Part of a small language model's weights: 138M tokens.
Each number is 128 + 24 x the weight over its row's rms, rounded and kept within 0 to 255. Layers, rows and columns count from 0. The size above them is the row's rms in percent of the matrix's.

# layer 5 MLP down (transposed), 512x128, rms 0.214, rows 366-418, columns 64-127
size [ 93  94 103 108  85  97 109 113 109  92  96 113  81 107  83  85  96 100 102 106 102  77  99  93 124 129 101 111  93 128 132 121  93 100  99 100 103 100  96  93 106  94  91  78  86  87 111  98  99  79  85  87 118]
[[108 130  93 112 125 162 147 122  99 117  85 113  89  88  95 153 128 105 143 123 134 170 136 128 123 143 144 140 166 154 157 130 147 111  89 124 148 101 181 133 123 142 133 112 142 136 119 148 136 170  75 177 140 142 154 123 148 121 128 125  92 118 117 128]
 [142 138 127 132 111  67 139 149 133 163 132 126 161 114 127 142 110 125 107  89 148 125 125 168 128 114  87 124  92 125 139 140 132 143 120 137 161  84 138 119 156 158 148 149 150 140 132 132 148 166 122 119 151 127 102  98  81 127  90 117 108 122 119  98]
 [ 89 141 126 159 156 112 112 122 148 119 103 143 129  83  99 128 110 137 161  98 128 149 129 121 158  94 151 165 175 137 111 155 129 121  69 158 148 159 108 127  80 102  92 166 141 130 158 132 114 132 129 122 129 137 148 135 113 125 165 195 131 107 111 110]
 [144  74 176 130  97 113 113  64 112 110 116 127 138 151  95 124 108 125 136 139 135 135 123 108 126 119 153 130 136 147 160 163 132 111 140 177 131 159  87 127 121 137 183 139 146 167  83  91 154 136 144  63 125 121 166 126 142 121 118  68  99 138 123 107]
 [115 151  95 163 128 197 121 137  84 106 119 140  94 112 108 106 112 136 140 144 112 167 126 114 161 111 153 123 116 119 112 112 141 172 168 133 106 126 120 118 118 140 184 116  94 173 116 128 122 123  99 105 127 130 139 128 131 122 128 132 115 155  91 122]
 [108 173 125 145 109 168 121  93 108 123 114 125 121 119 168 141 112 152 134  63 110 103 135 153  88 139 128 146 128 110 135 112 114 134 106 132 135 121 116 134 124 170 149 154  93 157 110  78 123 164 172 145 126 124  78  84 114 136 115 122 136 136 110 138]
 [102 133 124 148  88 113 119  64 146  99 144 121 146 108 162 137 126 126 159 155 145 119 157 160 132 149  99 142 129 139 120  97 115 122 156 157 105  97 113 126 142  99 140  98 126 117 113 160 144 111 125 123 126 120 136 124 142 112 124 103  83 154 154 123]
 [146 116 131  85 128 107 162  88 156 133 119 127  95 119 112 165 133 131 114 142 115 124 117 106 147 166 111 125 150 170 120 143 175 133  97 137 136 128 144 153 135 112 149 118 145 105 119 108 129 112 115 114 166 135 179 116 118  63 139 148 113 164 133 156]
 [135 157 122 129 123 134 142 124 114 122 119 163 134 156 151 104 103 124 138 186 118 170 131 126 110 151 109 112 170 124 122 141 162 150 163 127 133 147 153 121 145  83  90 120 106  88 101 112 137 143 147 106 139 160 119 160 114 138 108 134 105 113 120 106]
 [168 100 122 149 130 125 133 170 186 116 145 120  77 137 107 138 145 162 138 155 137  88 105 109 115 140 130 171 127  99 121 115  65 106 158 103  94 171 109 161 122 123 132 129 123 123 130 148 155 146 139 173 132 159 141 114 170 118 106 185 141 119 164 118]
 [142 117 107 187 117 109 154 104 163 101 129 173 132 111 136 154 119 131 121 138 137 129 110 150 162 120 144 136 105  85 116 135 109 101 114 166 133 146 158 138 138 137 152 128 142 127 107 122 116 131 117 172 131  93 142 156 148  94 106 135  91 148 138 120]
 [115 144  95 102 129 114  89 107 124 132 100 111 181 124 125 130 138 131 124 129  77 126  95 108 115 126 124 124 107 122 105 134 144  90 121 122  97 118 195 139 115 119 145 116 152  85 157 126 129 119 173  95  99 158 160 151 145 112 161 153 152 107 113 129]
 [114 120 122 170 112 122 134 121 105 126 143 142 135  83 116 120 148 142 126 136 174 134 111 142 141 145 134 115 123 138  89 159 132 150 207 154 135 162 159 149  97 142 131 107 103 129 138 154 175 144 168 107 127 119 155 111 147 116  87 134 145 157 131 161]
 [154 126 126 115 123  73 157  99 109 102 147 149 134 122 132  89 132 142 101  72 125 141 109 190 139 153 141 102 116 129 166 111 109 149 170 105 154 127 150 123 125 142  93 118 106 128 110 164  90 160 154 106 113 115 131 150 123 133 152 103 105 144 142 147]
 [163 154 144 136  67  98 132 133 149 108 171 165 169 133 183 130 181 181 178 136 112 108 130 125 150 110  89  88 102 139 128 136 108 165 148 147  94 143 148 122 135 127 161 114 108  78 112 163 111 152 132 103 143 123 148 107 123 108 133 163 115 115 118 154]
 [ 92 157 127 120 108  74 133 163 110 116 169 107 154 124 136  91 114 145 121 158 125 199 137 158  97 107 147  92  93 148 120  82 109 118  90 126 111 127 147 203 100 114 119 125  99 149 113 109 138 144  95 100 120 109  90 159 127 125 135 167 151 154 140 122]
 [148 142 130 104  98 125 117 116 130 104 172 147 123 176 167 195 134 127 142 111 132 128 118  93 126 113 113 147 115 118 142 159 100 164 129 137 139 117 152 128  79 157 118 111 109 123  91 151 108  92 147 148 148 162 136 136 147  76 156 180 142  82 128 127]
 [108 152 131 156 108 120 173 139 156 110 114 112 125 138 139 180 105 138 121 120 118  86 120 138 110 185 117 154 147 138 162 151 177 114 116  88 178 140 161  98 154 136 138  72 112 108 147 138 115 145 108 141 155  86  92  95  90 129 148 113 161 144 132  93]
 [114 121 130 110 111 122 111  75  92 141 171 153 138 135 147 128 158 134 123 130 139 107 108 163 151 159 113 134 149 132 141 125 140 124  93  75 157 141 144 172 124 126 143 133  92 107 139 118 123 175 143 140 145 128 119 115 139 111 185 143 128 157 116  96]
 [ 92 101 140 113 109 118 185 101 103 131 108  80 145  90 123 132 122 146 161 127 100 145  96 111 113 140 105 132 138  97  91 172 118 151  92 151 124 129 137  98 114 144 126 101 129 122 114 124 139  90 135 120 104  91 141  97 140 126 109 166 151 160 136 155]
 [134 142 128  84 156 169 152 165 156 157 150 143  96 109 119 125 158 131 109 123 116 144 117 102 144 147  78 147 122 139 142  82 128 125 133  95 120 124 119 113 113 161 140 120 160 133 153 124 156 176 137 138  95 111 113 117 134 166 132 116 104 102 161 116]
 [ 76 133 155 131 106 107 120 167 151 129 163 117 112 147 116 128 115 153 146  98 100 158 172 133 125 118 134 179 124 166 119 155 115 106 180 153 113 135 157 140 164 130 140 106 137 146 121 131 142 129 109 123 144 120 136 138 136 145 121 166 169 112 134 118]
 [152 185 113 113 111 160 117 168 141 151  96 122 117 157 177 131 113 141 150 124 122  95 105  96 123 116 163 146 156  99 129 153 132 149 108  83 143 126 133 121 124 144  87 173 117 105 110 108 140 136 123  98 118 111 119 152 108 132 159 127 168 164 117 129]
 [135 125 126 144  86  98 124 152  89 145 135 157 137 143 165 139 128 146 126 134 102 109 129 132  98 122 152 111  75  81 105 101 149 137 144 142 155 117 105  74 120 105 136 138 106 156 116 147 180 133 107 107  82 145 161 116 116 149 133 127 109 143 170 107]
 [111 122 133 155 124 130 122 136 141 126  85 134 163 123 159  85  95 125 140 120 112 194 159 114 172 159 145 109 113 156 131 119 118 147 143 110 166 147  81 125 134 112 126 128 150 127 101  91 119  96 110 124 128 206 139 157 136 111 141 168 142 123 167 146]
 [169 135 101 134  86 124 110 159 109 112 155 132 135 176 104 115 139 152 113 138 130  97  83 138 151 128 139 150  80  94 142 152  87 126 112  91 108 136 112 100 105 133 142 100 122 147 136 106 141 153  82 102 107 141  86 133 157 156 113 144 155 130 150 113]
 [ 96 111  97 132 122 150 160 181 148 170 154 119 103 183 120 145 139  94 141 155 113 181 130 145 174 111 150 122  96 115 152 147 120 159 138 168 136 140 134 136  99 151 151 119  94  91 141 112 109 123 133 129 126 160 146 141 166 121 126 129 148 135 145 164]
 [115 108 173  96 143  95 133 123 110 100 135 125 142 121 148 105 154 174 105 139  90  91 104 124 135 118 110 147 172 101 148 130 156 115 140 135 174 156 148 125 101 148  91 124 117  78  80 126 157 109 124 128 170 125  95 105 154 134 148 151 200 103 120 108]
 [156 112  76 116  98 105 152 105  80 102 118 132 128 158 125 163 134 153 119 148 135  98 114 107 120 109 144 161 104 117 124 104 125 100 139 152 131 123 115 136 120  99 124 149 126 132 113 139 141 147 156 115  82  96 126 137  96 123 145  91 135 153 111 158]
 [112 104 143 108 126 131 101  68 114  75 126 132 180  95 104 100  94  93 182 105 181 158 130 173  90 139 129 130 100 157 152 142 158 141 172 119 169 119 131 111 111  97 127 137 136 148 112 122 105 136 144 114 113 146 126 141 133 146  97 106 134 135 118 120]
 [149 175 134 158  95 153 142 157 137 127 106 143 147 119 127 139  83 155 102 170 164 127  95 162 133 135 143 134 146 150 167 146 133 114 137 114 159 146  87 118 126 123  98 101 130 133 115 113 121  98 114 119 134 173 107 112 107 109 131  93 123 116  83 107]
 [171 107 118 123  85 136 137  99 166 143 145 117  96 105 131 133 135 121 131 121 112 105 107 139 122 132  89 156 100 193 118 140 104 157 114 105 110 150 133  93 108 127  90 138 108 106 171 145  65 147 130 108 146 118  91 129 135  98 139  84 129 136  96 110]
 [133 148 181 142 126 129 140 158 151 107 108 109 117 122 114  91 142 115 145 162 143 138 101 138 164 117 138 139 134 139 117 136 128  87  95 132 121 167  86 155  97 178 120 106 134 120  86  97 120 114 156 137 151 158 120 132 107 120 165 172 121 168 128 116]
 [142  99  94 130 126 133 125 137 142 123 137 164 147 137 141 103 132 119  86  91 140 169 137 151 171  83 142 106 110 136  98 124 112 127 131 139 118  76 115 126 150 133 170 117 123 119 142 114  94 127 127 130 135 141 148 142 117  99 127  89 120 153 122 156]
 [ 95 111 149 139 194 111 119 110 122 123 105 152 131 133 154 130 151 120 159 153 124 127 154 177 148  91 123 139 162 171 105 110 140 124 114 156  91 143 147 154  91 169 132 110 137 137 150  97 177 139  88 131 116 148 156 130 101 138 121 104 104 161 174 140]
 [143  90  91 159 148  98 116 145 146 158 110 144 139 145 124  87 115 170 134 117 140 122 174 142 132 139 145 132 132 139 112 118  93  79 150 170 106 108 128 153 175  83 132 138 168 162 172 118 136 145 137 162 132 113 126 127 122  73 111 121 105  91 137 128]
 [153 105 122 159 128 133 125 134 139 116 118 169 133 110 115 181 120  91 118 119 113  78 148 134  96 127 125  99 117 179 126 116 112 152 110 101 157 146 143  79 152  91  68 120 147 107 107 148 114 129 156 142 116 120 115 160 132 110 133 156 125 121 101 131]
 [101 124 151 144 148 114 167 101 140 141 128 172 168 111 113  84 154 100  70 126 131 153 121 145 145 112  92 104 137 155 110 119 138  86 123 114 131 118 139 141 180 152 118  91 125 162  97  97 142 158  72 114 132 109  89 108 150 169 124 128 100 158 160 134]
 [126 133 135 114 125 119 139 140 142 111 116  99 100 135 121 136  72 150 133 147  83 100 144 103 123 183 151 149 121 147 103 119 123 133 123  93  79  75 154 140 120 142 127 137 140 114 144 152 132 137 148 132 109 146  76 104 110  92 155 133 143 132  73 117]
 [141 133 128 113 106 141 112 118 144 112 109  95 114  98 149 100 102 124 145 144 133 168 123 143  67 136  85 129  84 106 143 111 121 142 128 142 108 126 172  90 124 132 111 120 136 154 137  99 143  98 163 107 110 155 182 139 124 163 125 122 114 133 161 151]
 [141 142 137 128 149  96 108 153 104 182  64 109 153 119 135 133 134 138 147 129 115  86 157 168  84 145 144 132 132 148 154 146 126 122 136 126 148 101 161 119 129 142  98  98 129  79 134 139 152 145 139 139 131 146 141 119  89 156 121 110 101 147 102 126]
 [155 123  94 159 102 116 139 127 136 139 130 154 123 105 154  85  93 119 115 141 138 109 121 133 139 127  77 152  97 126 132 145  76 149 125  86 173 111 133 145 136  99 124 107 147 168 131 119  98 115 166  92 150 129 148 156 109 112 174 100 150 149 121 125]
 [102 129 133 145 182 126 142 130 122 141 150  95 139 149  88 131 122 115  82 161  94 135 154  89 154 116 149 205 122 100 129 102 164  87 142 112 136 142 147 144 157 141 113 153 154 144 132 139 124 141 143 130 133 171 153 172 152 144 111 103 151 112 120 126]
 [141 147 117 121 143 113 142 142 156 116 157 127  97 105 123 126  97 105 119 161  48 143 111 179 105 123 128 117  95 123 104 110 109 139 156 134 147 126 153 137 136 164 163 128 100  66 115 117 114  99 136 111 132 137 103 115 127  88 133 100 109 167 137 146]
 [ 92 204 132 128 122 149 127 127 135 130 113 123 116 116 146 116 128 186 118 106 161 159 117 119 123 144 135 150 120 118 150 121 154 143 151 109 131 124 135 118 150 117 148 146  99 130 113 131 134 158  98 145 153 107 154 105  96 144 103  96 122 124  87 140]
 [121 167 110 115 157 158 121 130 135 134 135  98 180 144 124 123 116 132  94 169 115 147 122 105 193 127 121 160 121 129 157  98 131 101 106 115 143 107 166 154 155 144 110 116 146 109 141 127 128 124 152 158 124 143 106 127 160 155 106 120 165 148 143 146]
 [108 107 150 182 157 135 134 138  91 140 165 107 123 126 119  85 139  83 119 121 139 159 124 143 100  95 118 149  87 156 108 149 129  92 163 162 124 155  89 162 137 112 157 115 115 157 127 164 150  85 135  95 150 140 126 159 122 110 128 136 119 134 125 143]
 [118 136 139  71 123 132 137 139 117 152 121 118 117 137 138 138 143 128 169 156 142 131  87 142 102 140 115 139 117 160 173 120 167 172 108 153 207 141 117 159 156 132 155  99 127 182 106 107 152 142 170 162 156  99 155 109 111 129 134 157 172  89 111 100]
 [142 140 131 142 140 119 155 129 147 151  54 158 122  86 153 149  74 105 151 134 124  90 170 119 113 115 171 157 163  78 137  92 108 126 126 114 125  72 131 109 141 156 111  92 130 122 137 128 106 102 142 113 139 131 112 146 147 141  84 114 101 132 140 139]
 [123  98 111 129  90 161 141 173 148 145 129 146 142 113 121 116 161 141 128 111 129 135 170 137 141 122 114 136 125 132 125 142  59 180 138 154 130  77 143 142 116 168 145 102 102 108 109 136 114 149 113  93 139 118 126 124 133 159 124 154 120 128 124 142]
 [129 157 136 140  97 135 103  81 110 149 134 176 141 144 182 142 105 160 144 148 133 131 106 100 108 119 146 157 123 180  97 161  78 119 120 149 115 102 137 100 130 126 124  85  82 154 124 153 108 128 161 147 111  98 107 169 124 128 133 137 129 116 140 139]
 [112 140 126 114 114 120 159 109 127 148 142 171 145 147 110 141 156 139 135 128 142 144 127 137  95  95 152 145  91 113 120 149 156 132 128 173 120 150 155 117 130 206 115 121 119 139  49 100 148 134 155 128 131 116 117 152 153  48 125 137  90 143 134 129]
 [158 136  95 126 115 162 125 135 140 114 131 141 121 121 144 133 142 104 124 117 185 142 125 103 139  87 107 100 153 138 158 131 100 166 104 129 104 109  99 128 133 138 110 124 126  87 161 119 190 121 124 143  69 133 116 111  85 155 113 140 110 119 133 141]]
# layer 5 MLP up, 512x128, rms 0.21, rows 367-418, columns 64-127
size [ 93  99 109  90  94  99  97 105  92 100 118  87 106  88  93  96 104  98  98 102  94  99 109 111 119 100  98  96 112 116 109  96  92 104 105 115 106  90  95 101  93 100  88  96  83 100 112  93  96 101  87 115]
[[115 110 109 106 101 112 118 141 125 106 128 124 119 128 113 107 123 133 143 102 116 121 126 113 120 143 174 141 141 106 119 125 152 109 102 162 131 100  95 124 112  96 172 138 163 134  89 121 153 110 121 168 123 143 161 122 124 168 131 122 167 146 105 147]
 [131 116 169 171 146 113  96 116 158 110 169 133 147 105 159 115 150 126 117 120 130 132 137 131 103  98 143  91 136  82 113 114 159 124 104 127 122 119 108 126 120 146 121 167 146  84 153 202 115 121 123 165 101 141 103 141 135 133 100 117 137 129 133 170]
 [112 137 160  93 113 125 108  92 142 158 153 139 100 116 145  85 132 139 142 118 154 128 120 147 100 123 128 145 142 112 163 110 123 156 140 158 117 152 148 134 144 147 103 138 128 115 153 109 146 103 155 117 170  54 156  99 122 130 127 145 116 114 102  93]
 [175 127 132 134 149 107 137 117  75 167 136 137 117 153 172 158 103 142 118 110 114 103  93 164 119 150 120  63 131 165 151 164 118 138 123 126 128 111 135 118 137 161  99 114 148 136 175 110 128 118 136 160 132 138 126 114 116 132  78 160 117 114 136 163]
 [130  95 116 124  80 161 127 133 135 151 114 123 187 140 145 135 130 119 112 119 105  75 112 145 135 175 127 111 126 115 182  76 118  93 113 131 129 138 144  94 146 120 127 117 134 183 120 152 102 152 138 146 158 137 125 123 117 158 161 102 157 152 150 128]
 [ 88 143 137 135 168 120 131 129 168 129 147 122  95  86 171 115  93 157  98 135 144 110 128 116 178 133 108 129 140 179 112 114 118 136 108 118  85 149 137 136 122 114  97 154 126 140  89 147 123  92 116 121 137 158 115 133 181 144  74 109 146  99 181 160]
 [173  98 108 105 106  88 155  81 158 141 109 139  99 154 183 190 147 124 147 129  69 147 146 122 169 133 136 136 141 110 117 145 115 154  90 124 110 124 144 106 129 127 134 138  94 134 159 154 139 122 103 137 112 111 125 106 135 107 133  76 104 122 134 152]
 [ 96 119 137 140 100 119 100 132 144 153 138 130 150 124 100 115 128 154 140 134 152 112 178 111 142 152  97 134 171  83 148 129 152 110 155 138 109  86 141 138 135 137  98 144 140 159 146 166 124 126 168 136 144 167 108 111 109  82 144 101 125 123 146 123]
 [134 123 113 125 110 107 138 138 139 179 110 132 135 126 156 128 127 130 156 153 122 120 139 119  99 124  99  91 154 134 152 132 107 138 144 106 133 120 110 143 145 159 182 165 165  88 107 155 104 120 113 152 116  99 124 121 161 127 126  90 165 158 132 151]
 [121 135 138 117 128 101 101 147 134 122 102  88 117 135 161 146 128 111 118 126 146 136 119 125 113  97  89 139 153 122 143 139 106 113 128  95 131 155 109 137 105 119 121  98 138 142 181 165 114 109 174 131 119 166 114 158 136 143 124 141 169 104 135 155]
 [143 104 130 124 125 141 126 125 105 135 109 124 107 121 159 173 144 107 131 141 144 135  99 140 102  94 127 149 141 118  93  93 144  92  89 127 140 101  96 138 125 133 187 151 101 104 151 137 123  92 109 152 116  99 126 106 133 139 168 119 113 105  83 138]
 [111 112 163 132 116 124 169 114 156 120 105 125 149 147 127 119 133 184 114 145 152 144 116 127 137 103 153 139 117  92 139 105 131 120 103 156 156 142 132 130 114 143 133 142 149 140 102 116 183 183 115 181 151 107 121 152 107 153 142 105 100 120 179 100]
 [112 165 160 151 150 126 155 160 171 132  99 118 120 170 126 135 104 149  99 161 126  97 139  89 128  96 137 163 179 131 146 141  97 104 196 107 105 110 121 128 101 120 129 130 111 102 172 126 159  99 159  86 131 121 108 170 190 119 166 162  77 114 126 125]
 [156 138 105 130 123 162 136 127 123  82  89 106 134 172 136 134 145  99 107 136 137 147 152  72  76 153 153 125 169 153 140 118 121 135  94 156 133 127  82 126  88 159 117  96 155 102 107 166 100 134 126  96  68 127 131 114 171 127 127 135 101 104 138 102]
 [103 121 109 140 147 118 130 152 135 117 164 136 125 138 151 109  93 113 171 162  91 136 102 147 155 155 115 153 130 105 101 104 119 125 132  66 126 109  93 155 114 174 135 133 122  82 138 135 150 136 157 190 122 126 157 150 119 120 219  84 119 123  90 111]
 [180 117 131 141 175 169 109 123 106 130 139 122  85 158 123 104 143 117 137 152  98 111 146  94 107 121 140 117 138 147 142 114 186 106 147 125 129 146  99  93 110 149 166 112 131 135 124 154 126 149 149 108 131 118 173 165 162 136 147 143 154 159  86 112]
 [ 99 152 105 110 144 175 127 117  92 150 164  83 109 129 120 133 126 151 165 128 140 125 148 150 120 152 155 102 167 101 132  83  85 144 129 116 103 122  68 135 163  74 133 152 134 132 166 130  98 131  93 148 137 113 133 148 140  99 149 103 106 103 153 124]
 [102 100 109 160 132 128 164 121 134 129  87  56 102 149 109 144 113  71 152 151  99 147 121 112 134 126 119 138 112 120 125 165 129 150 150 131 107  81 136 173 126 110 114 118 160  90 114 137 181 102  82 107 116 146 127 141 114 126 140 130 103 164 144 128]
 [133 122 157 138 129  99 119 108 130 144  93 137 129 127 127 108 141 149 125 168 131 155 176 122  66 126 144 161  97 146 135 101 153 110 165 119 119 117 128  95 147 157 129 145 131 149 153 129 145 131 137 123 128  85 143 102 185 141 122 118 103 134 103 205]
 [104 161 143 174 148 114 136 141 131 154 113 158 116 138 165 154  86 113 124 108 131 143 145 106 125 139 137 112 101 148 113 124 107 161 146 101 131 104 119 149 141 131 128 109  98 144 113 152 151 122 158 162 199 127  95 144 132 108 136 113 147 115 110 136]
 [152 126 153 161 157 129  85 126 160 152 115 187 166 140 156 127 167 138 157 134 107 132  82  94 123 139 104 167 141 127 164 154 121  86 117 155 128 136 113  88 137 151 128 136 127 161 160  94 136 105 143 163  93 152  91 121 138 130 120 115 101  99 112 104]
 [149 159 149 135 114 131 137 127 118 141 147  95 154 144 128 104 107 108  75 183  94 136  72 162 138 125 138 145 144  84 157 140  84 112 170 123 119 108 159 116 122 120  93 129 149 176 126  91 128 116  77 111 113 160 135 111  80 150 133 131 100 126 146 109]
 [121 113  86 111  89 157 156 154 155 101 166 189  92 116 155 108 182 146 136 112 161 111 119 143 124 120 142 112 135 107 115 139 140  83 134 133 165 147 148  81  96 140 151 108 107 133 152 132 140 109 117 119 150 103 124 109 110  80 140 106 109  75  98 102]
 [137 102 168 131 159 142 138 111 168  88 133 108 145 161 112  78 122 107 128 122  67 160 144 120 103 110 133 137 138  99 151  99 118 115 125 112 107 105  95 125 119 129 151 147 120 147 108 129 129 133 150  82 142 138 123 106 124 125 122 148 105 121 134 128]
 [102 133 155 120 140  97 119 129 120 114 136 120 155 139 116 164  87 143 116 139  84 144 117 119 142  82 121 119 152  95 125 140 104 108 126 179 123 142 136 115 145 109 119 154  93 102 147 146 127 125  87 136 158 103 100 175 152  70 121 126 145 160 138 168]
 [ 85 141 192 120 155  97 146  90 115 138 129 113 137 103 121 112 125 159 144 132 115  97 158 139 114 128 152 149 128 145 143 113 156  74 148 151 116 131 104 111 138 126 117 166 153 126 153 160 115 111  94 135 129 147 114  67 146 143 126 136 131 111  96 144]
 [143 160  96 114 110 126 129 129 141 130 101 134  87 121 127 117 142 128 131 164 103 100 180  97 121 120 174 170 111 110 116 107 167 166 152 113 124  96 144  85 127 106 123 120 155 121 143 123 133 134 135 128 150  92 126 184 131 140 123 115 129  92 110 163]
 [138 121 134 153 121 138  96 138 162  94 180 120 125 108 111  96 129 133 147 132 133 135 117 177 136 162 130 134  66 146 137 140  95 163 126 130 109 102 133  58 111 149 105 139 150 139 119 130 135 146 132 142 168 115 134  67 136 140  87 153 156  79  71 128]
 [129 150  83 140 168  81 108 174  94 157 119 109 104 162 141 129 112 133 114 130 147 109 108 127 126 175  95 150 121 112 121 127 153 102 132 156 145 134 120 120 125 105 133 134 122 117 121 114 124 139 136 130 153 129 124 134 146  91 134 152 107 175 122 135]
 [138 181  91 132  73 128  80 142 145 126  97 126 120 122 109 126  91 141 131 127 125 121 110 143 149  96 125 100 160 109 139 147 128 119 170 102 143 131 142 134 151 157 141 125 164 123 116 129 110 107 106 103 120 166 101 120  96 177 124 110  85 121 105 135]
 [128 150 133 124 160 106 145  93  93 144 126 124  87 133 123 169 125 150 150 117 126 121 115 160 118 137 128 100 148 126 149 141 134 111 126 135 113 100 140 178 136 145  81 145 103 135 154 112 128 129 135 120 111 161 154 123 145 132 120 105 120 102 166 173]
 [118 101  78 166 147 104 114  99 157 143 144 100 124 116 166 109 122 103 113  96 164 136 139 128 167  99  98  84 116 143 117 139 103 113 131 133 134 118 146 132 152 145 107 104 114 125 155 168 102 137 109 166 161 153 128  91 138 121  84 164 129 124 123 122]
 [149 124  98 111  98 112 160 104 130 143 141  92 137 142 175 136 102 150 101 129 147 109 103 129 133 121 163 137 149 137  88 141 121 130 136 155 129 140 120  90 141 103 108 162  89 117 117 168 132 130 167 156  95 133  89 195 187 156  94 100 143  78 128 142]
 [107  94 135 125 125 127 111 157 127 117 138 110  64 158 106 125 122 116 120 101 117 158 125 153 110 121 149 183 106 100 110 126 145  94 122 123 165 117 121 101 147 148 136 155 132  99 150 126  85  83 153 173 169 120 146  96 158 123 172 123 124 112 106 159]
 [133 119  80 100 112 137 157 172 132 143 113 106 116 150 159 137 116 117 130  78 133 137 105 146 114  90  81 130 134 111 118 133 135 131 129  73 127 126 134 105 187 140 153 122  90 156 167 146  94 126 149 114 112  83 124 139 135 167 171 195 130 120 121  99]
 [ 88 182 123 134 123 123 107 129 128 163  83 148 128 150 124 136 166 125 129 150 147 117 152 126 132 144 155 100 152 146 152 162  84  86 108 141  93 130  75 189 115  86 111 161 114 143 121 146 152 124 127 114 161 155 136  94 123  75 137 118 163 119  95 122]
 [126 155 187 104 139  91  92  77 106 167 146  93  88 128  68 155 144 129 162 115 132  69 169 133 178 147 157 143 118  94 142 142 113 149 141 132 114 134 127 125  89  96 129 171 130 137 150 160 113 126 131 151  92 137  64 126 141 124 122 111 131 124 126 118]
 [146 138 107 122 124 201 157  78 136 110 119 128  82 115 144 186 107 140 126 127 101 107 164 138 117 131  96 122 135 103 127 133 113 118 118 138 127 127  93 111 114  92 122 131  82 166 129 124 133  99 150 125 148 117 153 125 104 186  68 136 148 119 139 142]
 [148 126 124 183 117 111 153  87 103 118 123 125 143 170 140 125 141 178  86 177 129 138  94 125  94 117 139 140 100 123 157  72 130 139 124 132 106 115  61 148 149 105 140 149 103 107 157 141 127 135 116 150 130 120 116 143 148 102 133 146 125 149 167 105]
 [110 115 176 170 154 115 156 116  96 145 129 141 142 133 130 159 114  92 135 139 114 144  84 118 127 105 152  99 104 114 178 172 126  83 119 111 166 141  85 132 158 163 142 120 125 116 133  95 108 113 126 169 134 122 119 128 132 118 121 157 149 115 100 155]
 [141 115 133  94 151  96 111 110 119 130 124 139 146 104 171 119 162 142 168 144 106 129 103 133 157  79 150 118  97 139 144 100 159 194 104 142 167  95 124 190 114 107 150 134  83 140 109  92 145  98 131  98 135 145 131 135 148 126 156  89 172 141 135 119]
 [170 109 109 113  92 138 140 126 150 118  88 104  94 143 163  91 138 138 156 118 147 130 100 122 104  88  71 125 162 135 111  84 144 124 154 110 125 139 136 109 171 127 122 145 105  93 173 135 111 138 133 145 157 125 107 116 150 127 100 122 163 124 140 116]
 [119 124 125 126 160  90 118 122 151 103 162 164 114 117 174 126 141  73 167 140 138  91 119  82  87 140 103 153 134 148 154 140 146  66 146 139  97 113 132 115 147  88 131 163 125 145 154 127 149 109  97 164  88 134 163 159 121 145 102 111 121  75 102 106]
 [121 108  71 137 112 105  90 110 151  93 102 127 104 131 168 109 140 102 136 128 121 125 100 153 132 138 129 134 152  83 177 154 106 136  86 119  85 114  98 127 144 128 114 110 161 112 151 147 127  91 135 142 135 123 121 140  88 105 174 156 128  95 185 124]
 [141 140 121  90 130 106 154 162 145 132  97 159  94 148  87 133 129 142 108 174 126 145 124 142 133  99 174  80 109 144 114 126 171 140 143 112 140 122 147  86 128 157  94 136 144 184 116  77 130 124 118 129 105 118 128  88 126 106 176 173 132 121 135  91]
 [ 53 159 168 123 180 146 131 142 101 138 126 162  93 123 119 121 111 122 148 121 144 106 146 136 105 126 115 121 137 109 153 145 137 136 154 129 166 113 107 142 144 158 132 129  97 126 164 123 120 109 100 125 121 184 137  99 133  97 122  85 141  99 104  98]
 [100  95 106 158 183 103  93 153 142 129 111 150 159 149  96 144 163 143 115  94 106 155 129  96 101  96 138 103 144 138 146 150 147  86 137 114  80 151 135 167 120 145 114 172 161 145 146 150  93  88 151 120 104 125 104 139 113 130 142 140  81 107 121 135]
 [117 144  94 140 119 121 165 113 126 107  98  85 107 123 151 123 140 117 118 126 111 172 110 154 147  89 112 187 142 133 172 162 109 132 140 137 127 162 135 108 143 162 108 128 122 113  98  91 166 135 125 124 132 164 153 122 110 118 114 121 131 152 114 114]
 [113 109 177 143 130 123 115 106 130 138 151 154 105 103 121 117 139 123 130 164 113 119 171 106  95 105 129 108 150 126 138 132 133  99 137  94 132 174  90  84 103 165 144 132 135 124 126 103 137  59 112 139  79 155  77 162 155 171 129  93 141 135 141 117]
 [140  98 133 100  94 111 144 173 166 102 115 119  99 124  82 122 131 117 159 111 123 108 134 167 169 163 123 115 132 121 156 150 164 109 127  95 145 143 127 108  84 111 135 157 141 174 153 141 115 122  90 112 144 130 175 105 107 131 142 167 149 106  76 117]
 [120 115 119 155 100 118 140 147 115  95 163 129 103 142 136  91 110 131 156 129  90 153 128 114 131 110 125 113 153 113  96 106  92 129 214 106 158 125 111 156  97  97 147 160 100  98 134 136 107 119  97 130 112 125 170 145 166 120 158  89 136  95 121 165]
 [114 145 137 112 129 175 159 142 104 167 110 170 125 155 118 108 123 125 130 127 125 110 154 159  87 154 120 131  97 108 139 137 115 144 173 109 127  83 123 109 106 110 100 140  98 101  94 104 190 117 129 132 141 153  74 118  89 148 132 143 153 127 118 160]]